Each number is 200 + 40 x the weight over its row's rms, rounded and kept within 0 to 999. Layers, rows and columns count from 0. The size before them is the row's rms in percent of the matrix's.

# q: layer 10 attention query, 384x384, rms 0.0788, rows 186-254, columns 240-287
# k: layer 10 attention key, 384x384, rms 0.0787, rows 186-254, columns 240-287
q186,103,140,194,297,183,159,146,188,150,223,199,217,228,236,167,181,170,233,250,155,226,251,196,176,143,195,229,187,127,221,237,207,134,156,165,192,237,284,156,276,222,144,195,164,220,183,201,193,187
k186,104,203,212,210,214,224,196,151,197,192,140,173,186,98,212,227,151,166,174,260,229,191,155,185,175,261,204,197,227,125,219,185,247,270,158,180,243,174,200,168,240,186,231,247,134,181,162,246,224
q187,097,162,219,245,232,169,205,181,116,153,177,203,209,106,141,191,216,231,170,183,241,239,158,312,204,192,141,199,255,256,175,242,148,151,177,148,187,167,240,232,144,182,147,220,220,163,242,221,130
k187,091,187,192,133,192,200,262,209,235,214,178,178,148,267,252,177,170,211,143,125,140,265,238,226,194,184,203,208,256,184,182,217,273,176,197,212,193,207,119,216,208,193,157,200,191,293,145,268,216
q188,102,155,303,269,279,176,244,152,224,221,230,170,212,285,191,228,108,184,208,255,178,183,167,190,168,155,188,137,169,193,161,237,212,198,185,165,265,192,156,181,187,186,186,256,251,259,181,175,190
k188,101,184,232,201,196,147,250,189,167,169,178,150,158,157,152,196,187,217,77,211,265,244,118,239,207,250,199,273,200,197,254,173,156,195,239,229,172,212,212,230,199,203,311,207,185,157,198,167,219
q189,099,224,248,276,223,263,226,260,233,191,163,236,145,174,231,214,159,201,232,204,219,162,238,183,167,136,222,158,193,252,145,204,293,159,292,239,206,201,148,175,183,291,220,226,251,167,129,233,187
k189,105,191,223,210,166,222,218,151,172,190,154,144,203,196,214,199,235,225,286,215,249,201,151,161,209,177,178,209,206,140,227,171,158,204,186,192,290,241,204,196,242,163,118,162,154,152,242,161,291
q190,102,263,235,176,184,193,252,181,208,181,155,246,250,250,191,196,169,155,150,190,167,224,174,226,206,194,238,263,172,250,213,207,237,229,166,235,211,158,222,208,259,181,213,155,234,215,240,209,185
k190,101,175,272,180,229,234,187,111,222,274,183,113,153,141,226,250,149,146,187,118,280,219,141,213,214,158,261,174,264,180,244,201,165,209,178,195,139,237,216,184,181,213,170,289,217,190,242,280,262
q191,094,168,216,244,217,170,158,169,190,204,221,141,186,188,196,210,184,80,141,197,244,113,102,159,194,319,214,175,181,248,236,182,195,232,232,268,171,243,236,304,246,193,211,249,167,188,247,175,158
k191,095,185,182,105,161,171,202,190,188,228,265,179,218,241,219,173,109,190,278,119,180,166,165,142,151,185,258,175,153,150,206,224,180,139,240,199,175,208,147,233,238,192,215,218,127,262,140,141,151
q192,110,208,183,198,223,243,245,219,204,277,192,138,168,311,215,225,198,206,174,217,193,247,314,230,193,289,132,227,156,202,221,174,186,236,191,189,166,193,225,192,169,166,239,222,173,141,133,170,117
k192,103,137,166,177,180,128,200,219,224,186,248,226,247,160,186,203,173,224,161,153,232,201,220,205,251,189,143,201,188,161,132,238,204,195,223,204,261,211,199,240,242,145,189,150,201,162,178,245,279
q193,105,195,175,165,174,187,252,218,240,219,197,217,214,119,132,234,175,162,201,187,195,149,199,184,202,123,270,171,198,206,254,180,184,236,152,186,159,133,202,205,252,179,165,190,171,159,177,195,204
k193,108,191,248,221,290,225,115,231,148,217,221,195,267,255,185,182,171,242,246,193,198,272,202,276,167,241,225,190,167,188,202,189,218,168,198,215,219,163,187,156,188,146,195,193,183,110,196,241,240
q194,103,140,245,178,185,188,123,179,129,219,234,212,208,203,180,204,195,195,144,216,255,194,240,133,230,159,176,172,187,221,270,185,205,240,146,234,258,175,148,175,226,201,201,185,155,218,108,156,190
k194,106,219,213,268,224,202,205,202,88,264,217,179,181,239,250,181,236,194,232,232,166,137,168,121,200,207,220,261,89,159,157,222,164,209,200,236,114,225,195,216,118,267,234,145,217,190,222,259,227
q195,103,157,207,192,223,167,320,180,245,185,250,237,187,134,147,212,199,137,189,175,218,208,236,106,228,171,188,134,151,129,248,130,144,186,115,158,188,246,225,179,317,217,169,172,281,159,97,201,272
k195,104,254,206,209,185,188,83,227,181,211,303,103,187,244,243,154,271,179,179,148,128,127,204,271,244,295,238,161,186,216,203,208,232,221,120,196,257,189,163,219,131,245,213,165,192,249,181,275,174
q196,107,201,227,210,259,233,192,199,253,238,159,224,180,242,177,223,170,229,154,235,203,160,187,195,226,208,158,211,191,206,205,241,215,206,197,191,179,167,219,237,224,193,173,239,237,293,231,166,165
k196,099,227,232,235,197,222,255,198,166,198,219,168,185,199,193,250,175,206,225,162,201,266,197,250,193,214,210,165,222,89,152,138,171,222,91,237,139,224,157,263,154,239,268,248,217,218,214,225,228
q197,105,231,218,178,113,212,152,230,149,182,233,158,116,164,239,99,230,264,193,245,152,162,167,204,266,197,245,256,174,198,123,256,159,162,160,185,196,236,179,179,179,128,157,138,134,199,228,194,188
k197,098,181,203,227,209,220,222,124,268,241,171,228,208,202,214,215,190,188,291,182,183,247,184,243,191,128,169,202,269,161,155,155,258,216,217,200,169,154,218,182,194,215,215,185,205,125,237,211,152
q198,096,210,140,143,254,219,234,137,272,186,176,173,249,212,209,184,178,183,251,164,205,224,199,225,235,204,176,142,176,254,162,194,245,199,194,222,192,206,232,184,216,200,134,208,302,177,153,143,206
k198,096,194,197,237,152,165,155,167,162,162,269,191,232,213,134,181,158,238,206,173,173,232,145,253,183,183,258,201,135,127,274,240,192,188,265,238,227,211,255,245,142,151,146,213,192,218,176,233,258
q199,101,235,240,194,177,204,303,158,165,197,213,246,195,220,191,180,132,274,192,149,171,172,222,147,149,242,215,143,149,245,199,220,161,171,186,199,166,197,152,216,281,198,183,166,146,169,167,222,225
k199,102,219,268,239,202,261,180,198,195,183,146,240,201,189,226,220,211,212,202,204,194,271,113,126,217,167,148,200,199,172,231,232,245,202,195,210,202,165,171,165,187,166,275,252,191,272,171,146,193
q200,109,168,231,306,177,201,227,242,134,200,236,171,149,180,173,243,184,268,182,254,149,233,219,226,163,125,219,227,229,226,191,164,208,123,185,106,149,117,229,153,223,186,275,147,137,148,163,192,229
k200,102,232,122,191,263,220,263,232,215,190,212,176,260,270,148,180,206,194,176,195,264,186,221,197,226,212,188,119,163,141,183,192,213,94,195,189,204,246,205,199,218,187,195,223,222,236,200,198,183
q201,106,201,130,208,276,266,246,149,116,209,153,140,193,171,189,276,223,205,178,186,182,235,214,97,204,287,169,220,283,174,231,214,226,256,166,127,210,158,267,169,235,181,232,169,279,244,269,157,107
k201,102,204,211,219,205,137,186,206,204,231,317,233,219,194,170,216,195,201,162,220,263,200,294,267,184,179,218,191,189,266,181,231,219,168,280,220,248,215,230,201,96,206,242,199,158,262,233,229,211
q202,098,250,153,234,281,187,213,218,223,240,151,241,120,186,150,259,222,217,210,219,138,240,172,191,149,235,198,189,183,267,187,151,239,168,179,173,173,234,182,275,193,223,204,195,188,174,162,190,187
k202,096,222,229,206,123,201,232,230,193,186,170,175,213,160,214,182,165,249,218,282,200,188,203,209,186,227,183,179,209,235,199,261,202,235,227,184,191,223,217,212,178,217,183,186,256,182,172,176,240
q203,094,185,209,152,217,261,181,199,217,214,238,181,200,141,199,277,241,218,215,279,155,192,167,175,184,242,225,206,124,203,147,216,166,227,234,262,193,249,298,186,163,184,286,200,209,233,213,197,216
k203,100,182,176,165,190,172,248,175,302,123,166,247,173,113,188,185,116,121,162,176,161,151,200,210,196,179,214,170,216,173,223,212,160,195,175,186,224,215,151,307,243,212,230,263,183,184,248,248,147
q204,099,229,239,263,257,206,215,212,183,294,137,150,180,222,173,244,207,139,228,98,158,240,146,183,205,220,182,226,181,151,242,195,178,186,241,229,187,230,225,307,138,216,199,237,181,148,184,273,184
k204,100,185,137,234,163,193,222,107,159,214,216,212,183,230,165,243,252,173,177,178,179,257,236,191,179,170,160,187,168,240,193,202,234,230,102,188,182,248,230,218,220,195,225,111,203,266,202,177,196
q205,102,232,166,156,245,164,158,238,254,184,187,217,188,250,177,300,214,234,268,249,169,175,210,244,175,222,174,196,165,210,130,215,159,207,128,215,152,113,270,189,218,204,194,201,274,215,327,241,267
k205,100,231,204,231,239,242,275,235,260,265,262,198,197,194,226,180,188,208,241,143,283,168,214,188,226,185,166,190,210,167,241,188,230,251,204,190,205,204,206,118,171,230,244,200,196,252,79,202,188
q206,094,167,190,169,217,270,183,252,205,228,210,197,182,169,277,226,210,212,214,190,183,223,221,211,235,122,184,169,242,201,200,282,213,213,156,207,292,143,206,187,198,224,164,207,283,230,161,221,172
k206,096,136,178,157,259,194,237,140,200,129,190,194,173,226,196,143,215,212,191,244,222,190,153,200,216,198,252,232,112,229,227,209,211,286,152,191,259,242,172,188,153,224,145,241,283,233,298,228,197
q207,100,186,162,219,190,282,170,240,231,180,230,188,220,250,242,204,208,177,183,224,180,138,210,170,169,109,227,223,176,247,152,160,185,203,198,170,186,91,181,186,217,163,257,162,234,149,244,156,172
k207,097,234,219,190,193,150,175,128,252,162,162,170,178,247,213,195,234,218,179,179,192,239,193,185,170,271,179,115,248,144,252,181,197,195,250,236,217,219,229,222,197,226,220,207,200,248,238,149,179
q208,099,191,170,174,240,241,258,236,195,158,207,204,171,195,205,170,175,175,160,159,209,138,188,187,278,226,271,250,276,162,193,169,194,135,146,219,228,264,280,245,156,256,297,224,209,176,224,232,124
k208,103,257,235,184,191,201,181,190,205,265,169,193,197,238,206,217,283,214,213,240,289,185,217,191,146,278,200,167,178,184,206,266,168,231,182,162,200,149,198,131,213,160,207,223,241,177,193,139,200
q209,102,262,180,209,197,103,290,128,297,206,268,212,358,167,187,280,256,182,120,218,150,171,173,208,206,199,215,227,180,272,187,175,140,218,190,194,249,154,218,228,205,200,250,140,143,196,246,202,177
k209,092,165,184,225,208,173,180,142,157,184,207,196,102,250,167,174,177,196,222,155,171,199,261,145,180,285,146,210,204,213,217,172,255,204,189,217,194,231,223,127,182,247,178,283,213,253,267,83,229
q210,094,172,149,291,163,225,232,207,210,176,268,207,258,247,163,170,215,270,197,171,96,195,198,223,108,244,205,114,165,173,150,201,122,205,110,208,125,121,234,188,179,190,183,213,179,220,257,184,177
k210,097,206,202,180,200,168,221,189,143,210,214,171,179,168,292,194,195,219,183,241,223,241,222,190,207,165,178,228,209,207,144,165,244,219,274,199,301,185,188,158,244,137,156,224,160,191,178,240,203
q211,105,208,270,172,186,129,173,231,208,228,286,217,216,185,223,244,264,191,244,220,206,201,183,206,205,228,169,239,112,158,176,188,183,207,234,206,254,135,234,243,214,224,273,158,233,232,204,197,198
k211,107,277,195,190,165,173,210,185,173,129,146,250,188,265,197,151,185,163,172,229,209,199,184,271,232,195,150,182,253,275,182,260,226,225,201,215,118,267,113,279,188,223,148,290,253,187,179,181,195
q212,104,271,211,210,128,164,213,123,113,133,223,172,166,221,189,294,208,233,181,148,224,196,178,135,153,215,192,226,216,190,186,172,202,181,256,176,158,195,203,143,261,259,161,245,173,208,191,180,217
k212,101,216,191,215,161,183,212,262,224,254,214,163,180,274,201,107,203,234,236,185,168,160,178,168,215,275,146,269,141,201,174,308,176,206,175,187,267,244,205,241,184,180,189,218,171,188,167,199,169
q213,101,271,237,154,205,159,170,192,234,208,165,281,195,243,193,231,239,203,240,166,178,155,264,210,156,182,150,218,202,172,179,162,126,177,201,255,187,221,192,183,183,202,258,198,199,149,221,239,228
k213,103,222,261,247,203,172,196,276,183,153,192,125,238,227,225,240,205,159,179,170,208,220,169,135,210,171,232,149,123,199,217,217,245,240,212,152,176,164,252,173,203,217,156,304,233,283,130,236,211
q214,100,209,185,220,216,295,207,178,197,142,239,236,224,268,150,220,237,162,226,105,201,183,232,232,110,175,145,201,251,266,226,175,238,161,170,181,223,203,230,193,263,200,222,273,202,193,209,293,100
k214,098,199,255,164,205,145,177,213,102,202,234,249,197,251,234,264,209,236,209,210,210,182,209,189,174,227,222,169,165,285,157,260,197,172,205,232,232,228,211,168,184,188,194,210,169,222,223,198,123
q215,105,176,231,219,198,331,238,186,140,254,246,194,244,277,170,165,204,146,236,174,176,196,239,259,159,225,142,177,293,222,168,223,186,168,282,206,188,223,211,181,188,207,178,122,157,201,195,76,260
k215,106,172,163,248,225,163,187,226,242,232,161,182,275,231,225,160,164,157,194,262,203,233,236,162,297,125,218,195,160,264,210,225,171,203,192,277,189,118,200,144,262,208,233,167,186,266,167,223,241
q216,102,260,191,252,178,183,214,258,230,220,173,204,265,133,185,144,227,205,183,223,250,243,232,197,232,226,178,193,202,231,204,130,233,250,164,152,266,241,253,114,159,234,199,300,107,211,177,227,201
k216,108,190,174,224,185,226,210,183,279,199,220,182,150,196,194,268,168,163,160,203,249,262,195,204,209,189,215,246,219,243,196,256,161,167,197,171,179,236,204,199,172,189,199,146,210,144,312,220,240
q217,103,205,222,181,254,247,273,218,288,113,214,130,221,180,198,248,183,217,199,154,190,207,175,183,213,197,191,212,170,232,171,223,224,165,161,189,212,204,162,254,178,241,145,209,155,112,257,188,107
k217,096,201,223,187,146,200,236,158,206,164,216,105,195,207,145,180,124,177,254,190,156,183,275,236,198,213,262,291,213,160,101,198,221,153,241,235,148,202,221,140,216,234,230,207,278,220,154,201,146
q218,099,167,219,190,233,171,159,223,242,240,204,136,180,271,236,186,216,175,189,149,175,324,246,207,186,198,274,236,207,261,232,214,202,183,197,241,257,227,165,255,197,213,127,259,237,225,167,218,258
k218,094,178,245,226,168,198,212,206,249,212,216,242,238,169,272,203,125,206,136,249,146,145,183,182,161,265,207,205,242,202,220,228,213,252,210,138,147,245,187,133,164,164,249,235,203,211,170,232,175
q219,104,255,147,186,181,155,224,221,203,261,209,166,171,194,163,173,187,203,192,190,269,136,197,209,198,163,233,196,216,212,204,193,214,237,179,204,135,268,158,214,254,175,155,266,178,205,157,204,276
k219,098,183,202,247,116,216,220,108,174,175,210,264,254,240,288,240,254,229,210,194,123,174,234,160,242,185,170,194,183,175,134,188,171,240,147,249,241,234,158,159,172,214,235,165,260,180,265,237,99
q220,102,183,231,201,245,257,159,134,238,184,233,173,183,112,221,252,219,267,167,158,176,184,262,209,256,229,256,271,176,174,193,190,106,271,217,193,213,212,265,188,154,136,145,194,207,211,291,143,179
k220,105,248,173,213,136,133,203,239,194,241,164,245,143,174,237,186,262,190,128,241,182,169,211,170,120,181,142,138,271,244,217,173,112,193,147,196,185,202,141,266,207,159,227,158,173,207,179,237,226
q221,107,201,236,81,220,137,184,226,207,164,221,178,185,227,305,192,166,284,264,232,169,164,202,184,175,250,171,183,241,237,188,168,135,213,197,205,245,178,134,190,142,208,152,165,167,232,168,212,209
k221,102,164,213,232,203,220,153,199,196,156,164,175,220,188,154,198,203,129,247,187,237,141,200,196,189,129,115,165,159,134,247,229,163,185,227,190,158,202,176,221,233,135,213,280,229,261,183,241,205
q222,109,223,235,224,240,110,212,202,219,216,220,165,195,122,277,141,150,186,155,196,242,303,158,219,180,199,214,185,167,214,110,213,189,196,234,219,231,167,191,197,220,195,161,219,221,174,207,263,245
k222,096,243,253,226,192,162,209,210,189,174,230,220,222,258,216,184,99,215,263,237,215,105,242,281,199,227,278,202,74,317,212,198,134,173,230,224,199,229,204,130,196,224,133,230,217,184,142,175,180
q223,099,198,241,145,220,160,146,300,250,199,186,254,194,151,214,201,220,153,181,163,196,193,166,251,158,279,192,156,216,215,280,227,200,156,203,132,151,205,211,219,227,186,184,193,167,221,208,323,205
k223,096,222,208,271,129,221,201,129,183,174,143,216,197,200,144,224,200,206,197,125,145,186,219,149,226,192,209,231,175,130,138,231,226,173,172,239,214,212,239,150,135,164,192,229,247,223,198,253,215
q224,101,168,205,227,210,237,247,208,188,154,180,219,195,189,180,199,164,244,195,208,189,243,137,236,185,174,177,121,203,230,178,244,221,188,183,230,234,196,133,170,173,131,207,244,238,271,184,261,225
k224,099,201,208,227,213,179,156,268,221,156,310,192,184,270,158,220,217,217,185,229,136,139,180,210,170,246,184,162,262,221,217,217,170,237,194,158,146,188,153,222,236,170,205,125,104,204,187,182,164
q225,102,191,199,243,218,287,212,179,191,212,176,205,205,164,178,103,197,181,248,187,203,164,210,186,193,259,155,264,220,136,202,159,201,134,205,97,247,142,245,259,154,110,234,166,169,196,177,220,205
k225,109,160,253,167,259,139,204,232,151,171,205,91,170,154,200,238,177,236,234,195,211,254,128,173,167,264,253,129,204,247,201,256,205,192,196,202,187,194,181,131,220,163,163,159,186,223,215,201,237
q226,107,214,220,169,190,193,185,234,164,197,158,222,158,168,182,200,215,199,196,236,188,221,253,244,215,197,176,273,169,252,180,176,161,168,238,244,180,235,211,255,183,186,167,138,212,183,139,206,212
k226,101,181,288,186,226,248,227,209,272,192,174,222,232,196,185,202,167,236,291,263,185,175,258,274,188,191,182,119,173,209,223,215,205,194,235,157,219,172,182,156,182,208,211,250,198,114,289,219,160
q227,099,181,167,221,239,190,190,212,282,169,227,248,212,199,200,208,259,226,171,244,260,194,206,204,153,187,157,176,160,182,191,183,103,258,184,235,194,221,181,189,204,249,271,254,227,217,195,208,213
k227,096,185,145,242,186,235,222,205,280,266,294,199,202,153,246,177,145,207,226,159,210,229,212,169,183,197,286,101,145,260,195,237,181,176,143,205,177,195,155,199,247,258,201,149,206,288,299,274,215
q228,095,203,217,232,214,150,181,235,213,178,177,121,173,140,226,162,200,188,236,201,145,223,211,212,182,191,156,194,213,210,129,221,217,244,208,250,206,204,255,211,280,228,200,255,196,261,178,166,223
k228,103,263,250,150,194,217,202,207,222,200,186,258,224,197,269,164,173,183,230,193,218,132,176,230,237,253,113,217,164,201,244,152,164,182,225,242,153,214,126,270,153,208,227,133,300,190,125,219,121
q229,096,231,217,147,227,132,182,196,244,255,228,231,232,190,196,213,196,177,224,159,259,161,134,183,270,217,198,224,240,190,224,208,252,231,207,173,216,195,196,205,209,155,224,217,222,164,172,169,240
k229,098,185,217,206,119,267,178,189,167,132,172,185,159,202,114,221,232,198,198,175,170,237,205,184,172,180,178,248,200,174,227,227,202,322,152,205,193,145,200,218,240,223,187,196,210,87,223,238,224
q230,099,179,89,206,229,167,197,244,212,208,122,144,185,170,262,168,146,219,223,231,210,160,164,147,189,212,208,184,144,159,175,177,236,203,208,134,221,209,202,230,189,209,207,209,206,236,160,165,221
k230,095,140,175,230,137,193,217,231,201,228,199,233,169,172,235,181,196,192,224,192,182,217,169,249,141,225,165,184,169,261,213,222,216,133,182,214,174,185,210,214,231,168,179,108,202,217,224,173,236
q231,097,199,222,159,162,250,219,240,117,157,207,207,171,220,205,193,192,226,174,257,143,189,263,216,181,225,188,153,212,196,236,154,209,267,240,234,206,140,212,204,197,224,204,187,167,206,264,196,238
k231,097,198,214,263,256,163,202,216,211,170,195,186,219,156,201,149,201,195,260,234,241,136,154,189,221,148,161,182,157,197,161,297,232,140,260,264,249,201,195,197,238,155,206,264,184,239,218,209,255
q232,101,198,182,210,220,171,218,287,230,217,285,138,173,249,219,250,182,189,218,233,214,196,200,274,257,187,149,192,154,201,157,245,165,139,144,172,183,166,216,125,218,173,156,172,229,268,180,143,184
k232,096,163,227,139,152,77,174,170,172,189,193,216,192,222,238,179,177,242,190,207,171,240,166,208,164,207,159,141,210,198,183,185,203,115,238,183,197,149,194,193,226,277,183,210,113,82,214,162,158
q233,102,261,207,174,229,163,176,171,310,225,185,137,236,199,255,233,239,204,177,213,179,190,204,128,225,192,200,226,207,190,205,124,227,211,193,196,249,245,218,158,235,233,204,216,229,201,171,204,235
k233,091,157,226,198,188,246,214,163,228,183,119,232,159,183,229,170,237,119,137,149,187,240,205,184,167,208,99,186,170,253,254,195,122,167,250,165,191,202,164,167,244,210,275,277,210,167,146,218,156
q234,107,183,164,216,246,239,251,175,184,213,255,168,212,189,84,132,220,250,237,209,159,229,146,279,147,182,192,183,213,160,166,196,241,224,177,259,163,223,245,228,233,167,254,232,130,207,180,196,194
k234,108,189,177,233,180,193,178,128,179,161,168,134,183,231,194,174,220,131,244,202,195,184,238,176,216,183,237,189,181,216,234,209,176,192,256,166,221,191,187,239,184,237,159,169,161,218,235,238,174
q235,097,170,170,173,266,165,208,161,217,203,177,252,114,135,250,203,176,204,220,154,258,232,193,186,191,231,221,247,176,144,191,199,158,186,242,144,173,270,209,275,248,216,229,203,80,214,211,229,171
k235,099,167,185,288,171,226,177,232,210,149,237,235,198,260,219,182,216,145,236,209,243,173,193,234,196,160,190,177,194,223,237,182,234,197,185,187,178,139,114,167,185,180,153,119,226,212,205,263,160
q236,101,202,172,235,149,154,188,187,214,148,142,205,126,186,167,241,206,260,218,184,187,165,179,170,208,212,183,263,209,156,164,220,104,163,109,165,182,236,83,219,133,235,221,234,148,199,228,233,213
k236,100,199,221,179,230,172,151,218,193,193,196,256,191,162,228,207,177,162,173,170,191,165,238,156,108,200,191,192,252,238,193,188,267,146,288,134,170,177,223,195,133,148,199,228,201,143,174,114,126
q237,102,175,221,157,210,128,231,104,209,180,208,213,147,237,184,179,170,163,115,201,241,209,200,224,204,235,180,236,270,186,241,226,222,229,306,225,184,196,137,180,163,157,224,231,213,167,208,196,244
k237,099,289,195,185,157,242,189,200,200,207,72,171,186,164,204,158,220,242,193,177,232,184,217,182,202,192,168,224,185,247,191,166,221,216,211,167,254,222,290,245,188,167,135,267,159,200,133,211,156
q238,103,155,207,168,233,195,199,207,214,217,211,118,130,218,238,192,173,142,233,239,234,198,221,199,124,224,143,240,172,136,179,232,170,218,194,237,176,181,160,200,169,189,156,173,242,209,219,217,151
k238,103,267,208,242,212,198,215,170,191,137,214,198,188,167,122,153,225,220,187,198,171,206,242,180,229,194,205,174,143,246,230,167,221,187,267,235,196,192,156,207,212,191,223,182,222,206,166,240,256
q239,105,160,200,191,166,185,210,193,176,250,206,274,227,267,173,233,237,182,209,261,240,197,233,216,165,196,209,174,157,197,162,172,226,236,261,194,256,181,199,177,178,248,189,189,213,182,215,208,216
k239,100,199,183,191,217,218,201,217,255,190,181,196,222,205,178,206,153,254,294,262,130,162,159,184,207,131,168,256,164,218,186,201,152,280,156,210,106,195,119,158,214,138,203,197,298,213,230,250,212
q240,100,222,288,222,158,200,226,146,197,156,139,212,207,176,199,207,179,191,167,220,180,201,127,205,242,227,176,237,199,198,183,172,167,188,231,188,145,223,185,135,216,269,237,202,164,213,175,217,177
k240,094,187,127,226,181,247,179,242,225,210,190,146,194,222,229,148,129,183,185,161,249,263,232,184,230,225,168,285,154,274,242,223,57,237,212,148,251,268,196,250,183,130,168,223,263,151,221,192,207
q241,099,212,162,180,167,218,197,196,62,224,190,202,228,222,203,234,175,192,259,254,265,131,261,161,162,166,153,119,222,179,198,181,164,211,155,208,154,211,228,189,152,193,214,161,130,309,222,188,193
k241,098,278,218,258,193,263,161,239,218,188,214,207,208,257,181,167,209,216,172,222,237,142,195,210,269,154,153,196,141,163,182,185,209,191,247,199,251,175,187,187,274,203,202,236,230,189,181,194,250
q242,103,167,224,193,164,174,205,191,224,258,195,212,203,225,124,221,127,200,204,236,157,219,269,126,222,143,175,157,176,220,142,230,213,200,227,197,129,134,226,182,184,187,245,131,181,317,242,185,242
k242,098,319,194,227,272,283,230,252,186,202,208,252,229,153,251,157,252,184,180,191,191,189,227,206,263,172,150,280,197,184,276,155,183,189,254,182,269,174,225,267,202,215,191,315,213,150,218,281,231
q243,104,239,207,242,196,251,305,181,237,202,220,76,256,206,275,243,195,192,157,217,173,162,186,147,237,224,177,167,225,207,230,183,143,239,251,246,159,204,234,205,184,193,182,185,116,218,160,230,144
k243,105,181,226,179,178,223,139,134,163,231,266,186,204,223,163,197,166,144,291,226,152,198,156,226,257,123,243,209,225,170,239,193,165,273,235,188,247,176,287,201,217,174,203,191,226,292,258,204,242
q244,113,182,224,219,151,173,211,184,179,204,155,195,184,212,169,167,205,239,191,115,220,191,242,152,201,266,218,164,203,198,193,191,151,242,181,215,186,196,117,244,215,208,181,244,168,203,182,143,229
k244,094,194,243,242,220,330,190,221,164,252,300,142,209,237,213,122,206,166,66,226,138,247,173,199,181,161,134,214,185,177,258,190,259,176,254,200,236,225,184,216,179,209,212,201,208,245,164,132,260
q245,103,146,196,168,156,224,214,132,231,159,278,128,232,240,155,118,172,229,240,251,208,210,238,138,221,155,155,233,191,195,215,195,165,182,317,182,246,181,221,161,163,223,204,192,142,164,198,138,190
k245,098,184,227,256,225,236,204,282,167,280,185,234,194,205,160,190,253,219,198,215,196,232,209,214,142,160,181,126,214,230,200,175,216,214,234,220,160,130,192,156,225,243,225,224,228,150,219,135,170
q246,092,185,209,165,231,200,165,210,127,180,117,201,246,165,161,208,184,188,242,179,198,121,208,171,298,124,203,202,195,236,184,233,296,207,255,231,228,196,208,172,270,243,165,260,234,260,173,229,188
k246,103,204,188,207,149,191,246,146,217,121,114,228,142,174,271,216,278,164,176,195,161,201,215,225,193,212,173,116,174,141,225,170,220,171,222,277,187,217,165,201,101,247,192,207,238,249,112,210,181
q247,105,243,232,158,132,226,171,170,233,171,209,216,240,176,171,176,223,166,214,144,184,223,145,158,182,276,251,173,173,236,250,190,220,181,206,173,159,227,136,231,187,286,211,221,164,238,189,171,156
k247,095,196,230,237,188,225,242,222,155,201,179,239,236,239,163,217,236,228,200,169,248,180,200,189,228,200,245,242,191,176,162,200,196,170,230,170,235,281,205,180,237,253,213,243,175,200,188,302,202
q248,108,228,163,207,161,173,159,191,214,171,201,211,187,99,178,223,191,167,120,187,199,257,245,212,134,190,155,216,246,215,150,236,202,218,189,148,147,142,130,240,165,137,233,222,224,207,208,243,176
k248,107,221,232,187,177,224,178,139,165,192,159,157,176,257,144,123,215,260,178,179,189,198,190,193,266,67,216,159,175,187,137,119,245,176,251,235,145,155,184,272,202,174,178,270,95,266,255,224,138
q249,095,208,235,252,219,169,146,222,218,121,195,265,183,202,199,169,220,188,214,226,233,273,187,139,194,236,178,194,241,207,231,217,208,130,106,176,278,176,192,215,198,200,235,150,168,175,248,233,114
k249,104,135,256,206,224,258,205,210,192,149,196,196,257,168,217,124,224,250,194,188,203,243,232,216,227,130,217,187,142,246,221,214,189,275,207,154,210,216,244,156,181,182,255,162,156,229,182,226,228
q250,099,242,179,126,173,196,223,216,198,154,173,231,141,215,138,246,193,235,220,242,195,248,201,190,173,211,233,186,224,287,248,243,162,215,224,216,208,167,305,195,197,203,145,241,250,211,185,243,175
k250,102,197,196,214,168,205,244,192,179,245,252,255,250,203,254,121,171,226,135,187,69,175,266,190,158,177,199,172,166,156,214,161,166,193,172,215,232,246,258,197,171,168,195,203,282,165,224,195,221
q251,113,173,259,206,215,220,243,147,242,189,175,194,225,208,203,215,192,199,159,228,161,198,198,167,121,183,193,200,212,233,216,218,131,176,182,228,200,134,255,202,171,120,290,186,224,206,306,160,193
k251,097,170,216,154,195,177,174,322,162,241,240,108,206,149,175,166,222,265,214,120,273,181,166,143,172,146,145,149,160,186,244,164,189,217,203,208,174,255,148,196,231,230,228,189,106,231,211,272,126
q252,108,210,150,195,296,239,155,250,204,225,209,192,133,240,271,202,227,120,267,131,206,197,225,193,170,272,216,216,108,190,160,229,154,197,241,199,194,243,183,192,193,200,217,266,219,217,196,200,262
k252,097,130,254,147,191,166,228,150,242,206,191,214,219,184,191,138,197,210,140,216,205,166,167,258,225,154,241,133,240,188,193,203,244,218,174,242,227,178,265,182,241,215,216,218,263,173,239,131,173
q253,096,136,219,207,200,268,182,226,179,235,251,274,178,215,128,179,225,219,239,246,207,182,165,237,246,120,223,161,225,194,261,152,175,161,167,189,282,155,189,197,193,144,188,217,228,159,219,210,182
k253,105,200,203,201,235,106,213,130,248,178,163,186,194,203,210,176,188,126,241,196,253,214,277,208,160,266,181,182,189,169,186,175,261,197,220,176,138,153,208,169,200,212,253,89,141,179,225,197,160
q254,101,153,210,235,227,286,227,155,228,213,136,173,196,281,135,204,211,200,168,228,175,219,162,209,158,220,157,171,216,215,185,162,296,174,186,207,208,168,151,212,212,205,253,215,150,247,165,131,234
k254,100,214,177,151,204,222,192,152,238,196,233,185,133,202,173,242,118,185,196,163,241,234,172,255,191,166,199,212,212,223,179,208,184,179,209,249,216,168,165,278,175,150,269,251,227,267,211,284,144